Weights of a small GPT-style language model, trained from scratch on English Wikipedia.
Size: 12 layers, width 192, 2 heads of 64 (1 for keys and values), MLP 512 SwiGLU, vocabulary 32000, 10.6M parameters.
Architecture: RMSNorm before each block, biases on query, key and value, tied embeddings.
Training: a variant of Muon for these matrices, 498M tokens.
Each number is 128 + 24 x the weight over its row's rms, rounded and kept within 0 to 255. Layers, rows and columns count from 0. Numbers have three digits each. The size before them is the row's rms in percent of the matrix's.

# layer 4 attention output (transposed), 128x192, rms 0.353, rows 7-31,71-94, columns 0-191
105:130132130118100161119093144130142128128129123145111119130119143116177131133090133115152172114133108161078111144124116123105131162161152123176127102153198113144118096101134179136125122124111151128126127150133135150119119138133137138121171119115144119106138121168142089083140086135115143151115128118159113132133086123128105116128123111110100084127107116106123079146134140090124113068108128100148136071107063125127138120135138062109156104148050102109117152127164124119136135126121101096192112138164143117132143200122141183110139112118129139120156142135162122115104131126147114126
105:155130120122109124121159105130110153119126136192122131139094099125141145074133115116117126143123157138109134153108168192132103132162107112144097156104096131156119102131123145108111121115118106164143107132116136126125116121141076130133138166168089097153171108104122072136120133120156155115141134135164169086130132125138155130141070147114094081117195120169137128156080117126159107127159130136113135103073166105150111142134078131109124135109105148131131097140106144116154128113153102113120105122156125164145129107162107186152140135126167169092127104143133128162151145117152117095
100:163119126125096139114128116167137120143164101118106123136089111129108109145106181110139094103099116130117151175113115127098108145105137138144124139173145125171132143145138099170152098099159132132091154146140136140139144147127144133123147132120077087120094127107109086093152150110148128142157110116108164158135192144107115138148097170118111172137135120136125126093111121142107101119169146123115116106123134120114126117142098155117178139067103109113130121073143148173137143150125066179118113106075131088127141138093136147098150093145131164105103122151177143148132110150130102142
101:117114148079112120126107154089107103178165099132113098163135137111143111169126108172100127152113134129124116119151138133157107131075117109147089161141113100142119141122118088180101154150154140088114149106139098156136094136156137119101094144121147116150119117095149142114105150138130091123116139186163174151167101157131089128102141137135102089129136115142097171083110147131148129102102168154090105129095133129159100173105124118110103110094119147120136112105142146136155124111107103137082119121143111121125141154134140110130073121160079109148150099118118129149135160126140179090
101:119120134163130123152138121118147120118171122168109116148095143124123138128130117126168166139093138162116131179091114123095124080051114109122128109095109153109112132165137131089127109128184114148120089175137153107126142148136142135103147125131111079127158116121117119105118147157152143130127134120115113133116082129135171161115151125117097168115121082083146073162135137180119141132171158089139134142149144083145146145173068161145139108147140145099112128151165099109107113117109129120118163120102152120122170088154144132146137128092147126115129091086107159115120146148112126130
104:121130074151129162057162123117125158125133118129135118131162124122116142095152097146149075093156103130111104150173152096095116136125162118143183136126148155121181126059112180145136149091155132140142148128152118136177101105107108097097169120182142092102107139124157139137125092156129126161186156115152160141112166140166103151127120117122134118100117117125164173130147120141135149115124118128106131108122106136111139130142162139120115124177118127075131133110120124129129142144128092134097130150091124144154116135156127120082105079104146129121134126148131122123139106144133075130
107:121130106090151165130124118192128112126118092135108141115121143135085132143131176202090127103129105132143145140166114122124116103155157136140130134089095105102088140095124113124137129147158145107116126154142148132129146144127143202165105166111099100102122095126135140098118152120143137167201166098149157107127147152140150110115103131138118135105136121150082152127077113106105103133109102123133125101140124119101114127106148162141110116133103167137146134065125148102088163164130103142121120102096139117094114107100144136105107096130125134161153117101124140123136135094181084115
102:145135127182094158050117142125111130142114150133151106113131139153178146138106139142119138106104083158126114152122115169080073091105154129125124125124153128123136080137143089167128146097101151076106093125128124159124128146161145104119142138097113116130179123135124133126168149130138155108118151135112103098086148111129095148162166160134117139123173128125148145132103102118130143112109158127113093123097119117156116109125158128130126192115115175124144124136108116124128131094163151100113122129147160122103078144068120122121166139130131146138107146168153145151137170164141087096
095:130112142127141126157117161140126123156139142140102113178148137134103111138115126161151076133146126106139155109127127163188122126150119120167156102103100078125174156108114128115111127141119112110154143112151084129103120143145141107118186144137153135093157138140134087144146102165190117125130116148159133122096115135093130116088139153158099158176147108139086170105156113170112122146177160137118129126102117140138154088138125111160100122110157120120122144125111126152071121156135166137132091135119106142109130080139114100162146072131104122153084146153103116129112157144156137077
096:149143091163097165106077158134102127161107168104089151105131118078153120123114119106101104119117137104090148126169126166064104143061141129119130162098160128140128091151125132110137103142121085132120142137126133168100101106116171117097125127151129131123117135139132096147123165095142134140086160146135146118157175082142102118117092092148163126163147127122173172119130094160108100113120098141109120148082161133115113127132117135124111103140136095119167130173135101135126153125145103110167128131119112170146100163119102122107138138131127132157105110077118143130121104156127120087
100:120129133110164139089155129105144161116141105143146147094109131120161133121191123114120085114112134151123133135144122103141099119150168122138172140148092196103141161098110055120129115138149146173124136155121102151101104135148126163103124122112153118145182136137161138130151128145092119137105121129114145136124136106133152110177109125130127139111148122136144157134076087117124136084152115112105120159144153167114170127157125090154148175156077118094133141134107110137177150098148151100161091087115138106138111117180131113065141150126127138106122108147119101137126145136159133105
109:137125121098146107101123127144156126075155106145119112150139140126150156109150084112093112100161096096136117140183134131147100125144114157104146141116133130166105093126149079146148138083133121130098110168101140122096105126133089117130124122138135136132125143105194157111135151091116159134060141125131125157140089115126132137168140117123124133094126173117115134154144106154146104129108139138116164177103121093114137166113128146125070107144176166138087115147134106124103152153137151145157166118141128156106117121115129135156115097139066136104098168099093087156161125147105094138
095:135166077110122129131143105143142101119141082146079138144119153156127126115149131137137151178143125111163133156132130174106138103079168141119122089124120157127115128155114134141096154141105149115128090114125148160140139157121095135148108150127128114124152116133139120186090164164116105145124129116131112144166140101122096149151137115124136130134132097125127076095155153130140121101145062157110096137128125110102148123150098141107108118160091127119163136103173133138122097148119175086128056157140146110134126143108114103145136135095089172151083124144096117129089166130133125198
097:093126112137118153152146132132120111111118122133093115136136113103121171104104109114118139119110161129139146040116096118182137106110131112158152167101127137140094150120102097117117137093143097106132136135140112113142095175131110114173156101137118139146141163113091060095142114168134141143138114158157167118119160147101121089143065144117140143129107110128135118122140096092114159113129139141141126128076159161119184116070068164118114087115137109132127094151125114114146134079129131115121117155104085147166133098139139114133136132092113112124112129173137149152107154124135141137
097:131118149172106117122149144126143147146098128110182105149131138130161105146147149155152183109155065116155145168106083113145137103135095139117136144134116113110128156158142137119143113101173166115101127117127097107134109153129117120159125142135143131167126155130112122129104131110112150170139130158146115121107181114119113128088154189159132144093153098119149114115106106085144173171112153186066115145127128152166113134119107123173181128129111136128115149098167141118134126086129147111184120153100117163132136152124119131101167119149133085093120132126132176110126148127110146131
100:145125124147146146128128156181129133110118134098118110121084113120114137168184153072128187131144112137135111070114157115141112151112132108175148153113137115134138127081125160151116137127126154094146148129128145128138129101117139140114130129111097154154142060132121134141172127112097189139105117099095120136127103136141112159140112112162157136102111119153090132172124110101123153113075083096108109135141134105152134108141094096169123113161099117126146136104113136114148117092108122147151090113148127128118171097097147101113115154082059163131156149101118120127139127168153127093
108:170092114097139129070153121103098140108137145119147136126131153147145106110154127143107122138096076148137155130118172087132161095102125124146156117137113146136118113135120138121135113155121113117129132119082109111140107110124122134092103142128117153210096155142116106129136124170110106122124119150129129178106139153160115143141142086108111097149117145105189127115158167142172133137145109161137100100125124168141151122097079123117110097162146092140159123089122088139122119105120100120142165194111149113114110151097143117110142087134123135119169108095141135118142187111110070130
106:101130152148166114096106152107150150156092158122183166098138135157081118153136110101081148143130124122099171078074126101126131132162121127110106138096139129115154147118127088143121146138100108092147123167129149139109158133179157147163136144140121154147112104107098102115108126120129147094108118120102119132097093138136118083118155091123100146112120151092128126097098126098120117164117118175169118126128134158140135136100107151151113150124111162143165139109091143180148144136151103125140136121182149156144169107107065133143120119136134112154167142113140121133111160131157121184
111:117132095105129139152149153120117135096138134105143139093135116105081177098142076133103089106108162120107120145111108150063123139113147151168136099142131135165155103087137165139106166111152146128110165111123156122136152138130139141196125092104159172122108125130179115133130142125126107126103107096147118120134137121134102151153174094133113092134118149121137110122123075118136083166127150093068137145134140126130122185108117109155130102111125159123088114119121146152183120094144135159121069150130128124121144147153170140138160105130146151110135140110103132141130139082160126097
110:130170158121156098122131126107087111089147121119098101130138134181175136147169101127126120120115165130154118174131149142105161180123123144114112133154163129095103156128119103146110107147171179157134177092174110122116144129108117124114085098122108132136118185148120128111134177118152140122164099143110127109146098126137142132133125137154168173141127165118081193129128122128104117105151123116111141080127140164142120140158116093148090143108134132120120109139135125175141114146115161135136076121130151126122127169091125152110156100180179128137146126135154098161104145135123152143
105:160112117156120141135095114145110111097077105188142155116130123170118146153174154109135108142134143126087136189106139148154103154145124142139119138098114144105125130118116126082116101123115115126162163180103146127143126093079134152117106124131106127071087110128122090089145147121116123155098156105136110129174131090129162100135131156139119093121100133133124182147169138105139139144151151171108139161117149091126178054151116114118123158116124117114122125145113083160118126129127142152159134093125137092163134147112139097121157099109083142140121140104172141110148113123121146137
103:131141133115101134111126090185108145098083148131115088153142097125149097132148124115068172121109149125106132149151132079160121136137126137134144158153117133105137129150122090104165132124092151111150087112139128136129134095150125141224173143111123121152162109140142119156125160137132149109120158125126110168113140122161154100133159102146128181169128163136162175137121130121132108091107157107134113109110095133139106124131114100090137111124101186151122145128090122103133118114132141141128152210121123154127130155159125146122112179115151151153160129147112148136157148113105145147
103:113102084163142137152131159104096132104124138101133113162140101172117145178147127092107139114116123108096166134168171166125093121162123088079145131138114147128168110127144127130144123151122122145115096143145139113145112128086115127089099142109111141131125148072078114103139194143097162109168148130140159118147159136157142119166136128142125136138140152155118099105089085149127111089131141104128149117153153135124102121111113150166102110129110061094095154111124130119117104134112155110114150130135078099158097101098155130176122175098111110123148121102147126164147123142150132142
115:087178111126142118128145131127131144132140154126166093115146092126111156156105127148130127122132129120097106142156103135149120113126119128146152120110139108109126119100095090158068103132168174181117123109161146081164133097128083094118130175112130106158121154126113150140137109123127127164084157114128151110142121137071077126126159147134148132115100142125183111143099124149161131166138119143138142185161159181134090125173106127123112140137128182108130119155105113126140139165166140177122109131132150148161115153161105149117146125107131156114182109138115134098150119154108163111
100:156160142128115126112186103156133147114142128123162111091129151069131163105132154171125054116134137134101177122155096123114113118176118102185147135150121085130192152132112113095137135110119159094123128105136120130146099130118160122128148151122123171124090147165153129114112072112144175113135156098107121130099104114145130151155105131124127101120113137117096115117166170130127137130131188117127147133153140108148094109127121128174160113125128114110113118145148149134144137119102108153083097122136132148106127141163154126143120161139075127113173106105164146127138167112143081130
105:110090112154158135123169103123102138114146151131176138120124127135091141121148141201102090126141122089172128125146143094114104120112103147099136091131079129158156140153095074134138117115125144147135132097146153124118135107149133137137086129156117117123125117108096167134192151121126125100169135127134147104128195112132157142129131177147147171122126125147124156152111133167174135168099129103124121190145174100131099111128175157136129169118152119139132154106089119134124146135118158121091149124077115158112094091128109094143157136107089112096121141142102117130128115115125138128
087:117152118158138119108115152140131092127113128137126103128149167163100137143115125152153104143132094099134141125143083051101150143117116125117201092162149168149119122128134093146094171126146110103088133153143117139106125153097168096114122117102098121115096119121147180114126117132105113129131150127105059154130155159124103145137149095092124139160087158096147110080146121113099129127122137080110131128140085124108164138103133143122146160125117118137136165105138086124144161143084095177121126142139140118124106136137145114112115149104135151187106111128150139100121116104076131088
097:096112132153125109111065149069150129147172163128123128127179138114147137115131126130072135142178140144142083135138096149144126111158099087106126138093116107123170122098082150094134135098120162125139136124122161122133131121121128128135094129112158116084159116140116144162137101167124085126089127128132108118122069075126181138136152094145131130137143131140116132160127137160122131140066158087129143194136104106149132126142135087124080159129182123128136111139111136156125110138138127105131099138142166126115132150158143108173141138119103086123128141138152168099142103123112139156
096:124153103133128105111171152119145154122133174117140136123122111153082150122103128104197118074146129144137129097129108150115129094149169128105141108080131118035143107160128163070125095117114143153149154146114131111152133157068113137157117131144114127155132123149078134147135115089161129139155133117110111114128178106146156165148094120111148189122160141072145150173157128138118174153151111075126117103139126153156150125115131135110172168137135129107157132131091151142109118135146126136138112135130135117125134101105132129135127132096165130152135149110134106118102135108115127154
102:141134119086121140108140147116133133155124136055132151152132117148142090137127109139121096154130136130131149101114160133136155175146145139130094204088110143129115120141132121154153156122101168152143156130101133140155124123111094139124155125137120159155142144083150125158149123109098119137126139112088184118149136130128111094131094157146130103148147128158124140134135110110135120128120135152114151081147137130161141146107121163089150098115081122144142131094142177126121124114180127078075082094165103116121077124100094149159129133155078134162166191142165119154138118136135111134
105:152159132095145078137083101123142097125133164129131119132134130135155100129104140096158133147116153118121133108144131162076092130131136168150083134112153088151103110160124112120141120124113174119131094123086101112075126126102149113155097127109111151147161107138091124156116142102099125108046133130142105121147112123122183100131139153153162143118180147128100115164101129085118139145087112109119138135132144134183086114100100116136139127087108156152144138140161162101094134116154113136144099078147107153124110149131110130168139156113101128146143160109106133126126152133086163154
090:102111142152124105126158129124128159119124107072111092154096108090150108121149108076167210148105149132149127124184126128164130163104088133125104111149129127142154114150146158106086147110097101154127148122081118117117118149134128107097159146165141153150139132098144112122122175106147121101055137136100157111124148126137092115131130142116115114157136133124129108120149109140139125110177151157122140134082143127111158120167134099134161120115171090108160117188140126148130106122092143136155138135173094124130123143110139113157079170111133142139128107152129115160113139162099157128
101:109132171127171059179135146167129138122117141103120117123153107079064114128115122108150183170133140094125099110128138120167125115139144113118125139134112121128133120115113193113112107153178097156124184110141096121135106155129095186127139131152134129114099156155151141117113094163126127140136125116141135160134094107148144124090122081140119159142102123124160112168137128150108118142107100127155102118114129128069139140160108131108106049143138124159128151161113102137173152162121122157159160121170142141134128121161123141137135130140156117139132106133129145102111132109090164120
100:112152109091161142127124096102129110149094129151151142130128130120139139154118136161114157154158114126082071111091094118150129136104144142097136120139137136131084107128153157149136150135116089134116146129144151117172172091135085156117105134175147135126104114128103168129088117121084110135141115101124097110155113148164110143112138112116177106122173165108148132148129112153130123142085128121130155136181128116133116172111168146107144123160103170121114158132133150087161157120079107163154166089122135096143145154097093149110125160126128111134212105142145109124118128148106161129
100:105119124093183109123169084115121096111135093149130123159136132166126147102133147161142111142116118121167118152164160116151144126222084114111096087126103140097098171116124145144118151083131129154156144128106154117143149118124093106127102104112138135096111105143119092167118149135120157141144074113114152120118118181113153138148148121106154124095109153107109098143151133088134127126137112100122154087147147103134144146098165123133149137123166136081106120112140158122098089165113159139107139114152169090140154079138152136125101157136122145117141125153125099134173133133148115161
093:122142127136104121171101100141148082129151167165134138130157092123132115158085126114121163118137157131142141107129130149141161122056118111162108120089097098142179113158129192110119110110090135099158115100161140160139131109108144121132105123126119116174078131121120095168103098080156145132145145127131109134167158102142137131118144140098162098175146133133112141110166171113129098159113160126126158102126087084122114113114122152131092148125155109113104125125138131120101128154148157164130127151135105107152143120096120143196097153141147080131110160119129156121118093113116122154
102:144140155116147166147148134105128133177125108136160119104117101139090134167091162161123105132129153148136124101139132127144131116120098114145117147168114103114165107119114149135164137154111157142149126117186117122127170152127141183146102145104127121129132098161042101176150117140129083117157121121160121101153140140144150125084104136145146120181124113134144134106118155111118114127152173113150108103136152140110122073172124157139144141104099110096113156117075141154150103104125149150107096095144119100134124120169081112097151148140144104104134123174159152125113134126135163086
099:159085119130098115156132155158121186114106131092117146107100083146136116113128117103101053094108116152118141113114108104161098115193135131122142149134107134074131127121125137154135087128132114092150134122122129125105140125124104121145117088128134128131113148136125157078166126115129161138161096164127104089095142132120128107128132114122142138147114136124146199125148087125097139147142184099108113164122124135155135116107105138089127095109129162148108121148128136141162105104104154163101133102133112109095088134103146118110171085156159154093138147115107112135170099124168133079
099:165121122117127134114093094151091163121113128119147137135117140146148082106145161145127149107121107124150125169140136112114118125102123123138103096215177113126191120157152157131116127135078104165115109155116134126112141108147150144081154165132126120149144109135169191134138135100121108097115141114116125132119134098120182138126179114124105149100140172133122145089097175135162106126167165142111111135133139147122121097163186101132134149134110121146086138110123134139126111131124134083155093095123112156090120159120127117136118142138150134127106147062124125119152118094153103089
095:164121095076131117136144132096151100102154131148091149119107084127109132081098118086138110158099124151101154089162132160114129117119101109132143143124152129115114109088090103148145123160114112138149155137144113123122133077109181112131121096147118112096133117168129121120116162172088125139134113115093126136114113142154131115175119104101146142135115120163104151117170139162108098113122107035156133110123136144186168128094163168098089135126135127150166078136126154139108128162114147134084125105116119131109116087136108124114107143104142147151135130144105096137097108137114105152
098:144117128103137126131126129110127124131094113157127082110129141144133119102108119148117105080104186124102143153134100121105118092139132138102147048117111147153081126165152110124088119144120070174096127149104091103080116112145136111163115134127135143120125158116166139113089152155141071137101110202121120181103134139120110093140142107101136128150166138139161112079147122160151112142178153148119136105098114140108107164134137129110166108092157110124143123144152158137083136144154117113120144117137148135147129155107134153138064141138144118147086106126136102122110109123116138112
089:092131149124132151163098130115087133123139148110146116103117133117138108147112089138091141097159189119104082094105118114127143138134139147164093138114131116165127143135108129128112137115133146093136082129149177139117175125134155118144156168076134128074135111113109162093149130142116148127111128085095148124120123120146120109123137130152126144145134148152114108133110098116106106117121124114165143139115096106101132169122172088156135109111093133140146131145100140124109113122130158133155144081109128124163167108165105167140131154152173086130114161190127131092132039172108149115
098:123129118103106144128140138132125109121133103136123069156111128127136142130110116145189104119134130147160084143158138162103126123100141119124102098105120118139110136130140142164104168151133141157126147102104101111137124172079136079090167116100095123119170092118116166169147130148113106104128161145174172109136136158137149128127085161116146112129134101159126121167119123105151134120131160113106143121117146095163110152141154110080118144154124122078094134159162126102101128093143134123103107123135140133104069145114195119118110125098086141127141151160114076134103110078099125085
091:161163137137165110142138098173138115136130125139158121153107129112131135120125183095171155095117113144155105096140142148148127138120115129093118154067149147104091153129094113125161123114117139126166140103115106132117109078159089130067153159161095109128183105126115134094161120111141129116146162109111161141116114137142125126166067194132127143114157157130092140149117156135118161106103113124155123118134133087137140103117111129114118163176125131134150118175117122115084146161164115112118151107110135136097139062102105119116108142086103135145146144136132129118157172138110108123
088:099137081168104131159112149126142131143108156147117144145092124091097110129117125135115060135128146156102123098134129096133079104125155115132156089134102114143144106119122152125130177125138081133111101139097150113086153127164130158155141200146131149089140134121109132130103095123104118121107140115149088142129118171144108103119144124110101080171128112145146080078114133140157141182089113146146133129122147090121126169083123141125188112140132122153131129090103151105129127131136103138121145145117124146157101101160152115160101140098132160147134161107139137091166078118133124153
109:096157120084129091120166158111140131189159162093127166141146114106170142101120105133132163105091151152140154076145105147121115136127149124119109138158118119129115162147165116164137119152130117100124093120163115122111115177149100131100157141125159147167138148151195136150102140100139169151143117160116147118123113176101131114128128125104116160135152126115149063144115078108134124090118121103135100124140112163127116168138117129113128111144108156142143125126122138139156127158141129120100111140147114148109111092140095112119140148134183106148183097111095130164110180138177150117
105:107126112124145145127156119074169127117158114131164157080118137161064156104099126082139153139141121159142150110098096183113126154139137116109080123077134144107139127095094155124108149130147081147134165157123100108116119127124117104115083104108105134125125096126075141127138159127124107147116119142131102083165094140090102115147107143127135064116136124121118095093156126116120136169117094108115142117110121090144139144122111129157120158162144108110105127133157139131078112121098070128120112068114122136178115111118099090156116132115103134093120114110136129102144097112116146119
092:146136153090119142113104083128140121153121117105118124139110110098148120120100125143135134131108108168123131139120076148075147125127124176170103129097173082149115134166138109137134146145076156080120169108128106135139170105111155128134172134139124140135129085168119154128106104154130098097123155117089109130144138094098094144109109165152133120122124130138119104178176177110147127161125107142098136155135123102165138163150129088113152165178130140144112080111123176130097132135137099141119114125115118144094137150134131068073104096110112149132142147130082083121138131113122131136
088:140077130134134131140135130123132132124099125132126180125125137132118053132133121141112151158133108121142121122102140090142119120151158151147111088144151137088137155129128129091177191117128081132152103114117156176130137111156130148146102114137172117085093093155145128131110142107135084084207099123094113119137131157160135158121136103111101131159138114127100122100126111112103135120124156121134135111150098084169163103106126111109118104130148129128129099118142132161139128076082126095139113119123141096122094116119170090137066136097103116102121093132132150135160153133161101163
# layer 4 attention value, 64x192, rms 0.0528, rows 8-31, columns 0-191
099:101135134105107157189186139094127155137116133108115080116090098139180158129127098106133119137121127138118107141110177136129139121152125138116057133102103099148110127155107140109144109167120136148163173124127107130108091134117123132143121142124122124165163150125123090159102137136164142150125110154154155118149126109134144140077127145123124118093168109150119146158129093131127123147087085185151135103114136168167071084103100129130132116112126113147156098150090176160141091113121162144111151104150112150133145129122135119100121097133077103115156119127128146168121117109132118172
101:175175104104147150164127095160078087109070129135086124099150096131117083144145137133126110105116135092121150106125161121162142128103135174134107143145140130165131126099153117191090099136111138107136148129166124119130103127209120121150125116093093147119142137097128094125136129119109128130139130097140137162118155159155102125103151130132149133125086129139138149110127107082146151144159124144127098138095120173168127120089086146148158140167115117149130121137136120095133094104137105141151160117101141104161127133088095119067134141123115162095127126155109140136110129120145152077
102:141124153134137150123093102161121089135154116176137138150120118046146149119153086125099163154117138115120155145173110128110121142158120138082092160120104131155117122137122091169162160115155141128122137145121106129128153074138173107119153110094117140115135127121188123114123140135117141111094129144153129125114094125088099090115153139130128127131103084190141153121112127103115109126118139119101163135126124077144107134155139136172068128142092162097081116099149153113107126112119138119099124106119147142142079130123164111131138091130067118166141093131107104114158120151128116146
099:103130141107130125120134119147152185157111131197131080116158115141138160094169131122146131137131143151148122116118155173124090046121108127135135112143121104142152135095136106111118121108141181072155136108188119112091171130106152133132108136103130116112118133177139119124118123129122091160101117115147124144106147097159137165108161113140109127079107139112145120124131103135139135122111121114174130157112102128103128153119150106125116156171116124123122106146110159145084165132101160140170154137080124128141144060180138082123104119083116133127118152107138142120142166141112139138
104:066115115158132151156112103113183170159123084156138158131106115105123132118145151154134091132123115148104129094104147135151155112133104091094157091145131157121148129128101164138106137108147099163121167142171109108183132142121135137129177136116125112091138147135115090076132101162165125162212142104151157130108132135116106145113091129124101097159088108110152107116123117139169122103189164132159126082111118112125170136153116157147104129168133103118129140100135125117153121118091117137106138126109112123154118119117147142085155132112123134111115096133159118124119098132115102104
104:120133130119135155107097079125145094140081111129134136132154165140094128156114135177114113119124107157099141122086143121077096104118168121121148095109130105131125134132090134114153126137128168139115119117177112127142116115121129130128110102103087127140139101176137170154175079166121137136180114138152054126142099155131111133127141117115128130132101137157121110156111121126125133172127097113109110096151126172125109118124123134140066115118119156126080170114102144150106084117170124147112122147088128137129126149147080119109164110123112090139087141109077113140070128107168116151
106:162145102126121186129169114105117119123124112134134126139106168143203152142087175144090125115165101142130153138125156139126135112136114129119106156147162128136122131153121077152126132110086157101115143138143118156111148112135158095125129140145147093131156160139089123151135139175146117106116140123131119108092181141106133093168154158114128123145123164146139145097092134104161087098112149134159156065110121154147119126134126142176159153100097170139158105147118121111126100156132098113122143134119130114121153156048109147126094101144124124139129151135143105152114162173129135174
095:176088161123109121093134127161121121093180122122139177140139127145127097103107127108142119103094138163153129121162114132107166094137098121144132136104109140108185152119145114113146101114171089118109063115127110144113107167155161092156158125117108096144129158153149108099135146156153154122143123141129144136093111116101153131171144131174118120140104097164116133109110132111119089143151110120116149164082096111150147096111096094145101178112126134141153120128080107160104122136133135119107106116139139152097112080154129118115122092122156111111087169092170121117138144111127078132
097:154115120131106148187093148123152171107135188145103103172118144106119139131123195115140107156176126116066136070126092160108130103114116113142148144137134095125132094129138132088105128134145133126117125111116129125127167115122161103134131157109106147142140116126135144116100130120101117095143174103150150130143136125113096134115116132099090160177145079131144150116150165141104112114133126134149127178113110128161090121121102157132113122127115098149159092086178143135160149060155109107124095127107088161127116149113134139135140127137094129169122165105149148160114098147126142088
095:139133089107144138111138137109163178133146103114134127155122173105167146108129087172152096169136107142150108139155125106136074126153159140094137146140170124114127136136136098120139158111159150140120148120101098069128149093114173108167150116127128132105155101133092128128141143155099089132143143139149151125117123137147132097156098114133125110062127132134124134164111127138101166105128118129125072137131177177126143114143125120115170132149133075142112140118126128096152121101121135146125142116121132152089151121171111143056172082168093154120163126137157153113101144118169135123
107:125123112123104091120119100099152148098149138135082147118118092126176113080118101123139117124171146149092091136146133111122083144149165107100153124126178157158122109141133110146092159132106152147100124154112153143131108098107116096130149126151132103091095125095165136100139132100122141137139149125172118129128153090165143080170117164113144135113111137135126103140094143179126133132120094181123115172134139163160142140121157119166079134146148096148162102167118133108116151145113110140142155158080138110139088164111125144166152120093127129108130140136106105137121120119113120206
098:118124149121137122134129129067137073155138132127118128126183206118077148145112100146114148135149174132156121154134089172102151095124121162118102119135121119157124126124113139135144153147136081136116142117136151167134127146141112153118122146124112140116136157121146124115087158159144105137148122112092146128133130117118145128138147144093141147117110112115086082139154186126120127107105089149127171142137148139095124162154129140131137163127118074100165123104174171112095157151145146111128098134114162129141190123087115101117122160095112102187171125114137156139102128135142128180
096:077131122149155134154159126132156081121118096138097137128128110127098124145157087122118128087137117142165153121106107123133101145150163107156152117089102088127087105139161122143112106129143097092148128103105125099134135141119118138130114091125125155130092178126119112139111142140088133144141122169118140123128147143131093108144102160133065110113146099123130116154153082155077161119078129086116157176147142130120102136090131096129124129127172135108167119160116155141169095135132105170076160162152129117118133112147165126130105093148135143081155131139175182123127151120154123153
093:106127124128128109127117080108104089128124072161130074156140126141125131139147125108127091081108124153118164163147133133143114093107150158112132158129111152107120134111182116137103144080122130095127107113100136156134126151142054134113138162131107140116156144109117142142167096132133154139123115151118135127106121101113141131120149127184110127131133109098198093123065120094139153123113125166108114125125093095084136133155112097196111137130092159107118173124150124121144164097109134129160133112179144133104135119119140132147168107168112125117128106117104167136153135108141130075
098:102132091179104150119144119158119154126145138076101149169124130152133151148112124100153117130130117114155101092098120137146149136137137103154114136154135102096107127100064144143132119154147140088165119121117125119145164086082141165095107166128120163148099106133127141119159121129110179140136133131105099079169087110149166145154149109152156125129099110128076171163109161142122143082087097092112126111127111106115119106103061132141108092139124127094146174111141141139146090137147153148153106129114110085130144123119115128105135133128152151134178102107130130103137130147176134129
102:145150138162137116115141109146151113101152082177111103160111116172091178102169132129143129110106125170131161139108140168159115162129135131149148147135111124119101145113138132093132143178154101152104172112125142137086110118147111142095121103195176136106111107131180109133142109126110111119143144145134100147149143143101159120165106092111122112110161109129150116103149120158145119081130131121106130082172127140126138093134111133110167120163167073131088135095150123115131098136096159106149117114148161104147067164109133130122119132087136159169129134124159107140124162128129120113
100:120154150147171098122127134127160145134133134088127158125130122080123134081157124119117142138118139102080152129121146104107118179147168141086153160122121091125119126126134131117170125145151119122158142141174144176124141090165143156176124175105102134168103116126134139152137145075127103173121110105105113124124126078099100144159129060141084131082163139140135152098145120118138103109128125135111105138123099129087149112113128093141132116118146179100132108110108084185123128155095091111131138089111129098125122123103090162151159126136146158116136120129124101141160123167161126141
106:129101095112140132135106140083153145147150132114091158128137123138127091128121093125141125133113101159070126166122108123097161123129150119155105098141125125169152077156179152125119171134088133130112121170146127118185158146128173135143113122091110097093133164121109133135151148157122157143116122100159134148167133134151135120094181069162144129127097071101137123079149120145086064098122137093148121107136113116149151114155121128136123103132146143120102091112101118103155124140094196110153104134132151155155127146135142120159157130155118145137119106132161130146101111118137137136
099:164131117122148165105113123135094142132094109116106132097119118154124166108115111134185160169119108082126117168123144121082139139135055151106118155130155130124164149154140110176152116180121127141121118115122142090135142138140133090107111095135097089129126106143147095112128161092156169085150101111126123138127143106136153140119098129129156180105150109099120136183118153108104120106126151097093115127112128151106147113101124150146123129100076120110131129147120128143167150138104114110123099147152159140083105149133077135128111111129107087138112066150159111096099122148135133078
099:162093153138133152167084101139148108101109115150111134146133155141148129147116161126167145168138110141104103182130157123098095121152066137134156091121139160100151104120069161085126123139121126127155172091085161150114134084136133136136103154129128087100118098073073115129130136147145117116125094112126082128120126130132109125135156119156123091115103127121100184157117143180110104158107139157151182118120141139120130091124105127115133151111105129127124146129125147137106124084135113142126174105135115115142128126199151135118118129150150134124106167149128142080140109130095107132
100:116104145130141123121132149160106133130153124129116048182141135128135151175135115156109087112109105107131118179179139072152126142141141143147148152149120157133113108120147070112162108157153139110166119118148133145161136094106184140109168130152131123119108089114159121103137084105141137127145164079128161163113161106151126145089123126145145156124145131130121155159104109159125100094201121142141110107130131138105134123141161140129113097140162136126182133110149115134147143138113160120142115140123135111107145188128130148124108147169136112142115154156129140150090118153153114181
100:118166131108144125131114139116147151093109145147175130104144141117112126136165098121134106155135172106120161100114169124147117141123141119097136077122097113091162137051086132111150116131129146182157100122077146133131105156117133091127138138139099109153166122087138125092175142123100114143148127124161101123121149153152122121128165112111136163179110098147139121116149111148113129084124120082166118125097137111096134074101124150124088104108145154096132148136132131100124130148153133145145159092130145098097144107136127182135168146124084116106125128148113132097108156185149150151
112:125122131143148131118154126124110113162136110128149099137142165100137168102100132111135097119102086122133134134146135127150181151124139132125157143114093112148153092135138119116089117129122179150113153115122142120116136191139129116095158107119096070107135144101113153088122134105133137141082158115191132142164151108119108119088133118135193077115120160145098138162103173122103112109115142157073119166141171125107132118123106124156132105114094138121097132135076087113114146164120105154116122147126107153129168143131149139121190126108124134139106117100198161126128098144126134116
093:202149091131086137144137099154130110110128090108126142157152081105104124128132127168109122130141157133117155144124128092147106147125167118129125127154172106140119115176098162124167145116104171139113126129143111133142112134145161130147094112097142116176141154143122106101116068121121186148142097128137110116119117127126134137084136075120146063147143162124162113143125130114130124067139146121118118136123105068132127085138135114153153131183103122138167123136144116109129131117120143138089133117131102095063129147183132132132153150097128165110141103132142146124131095108114094152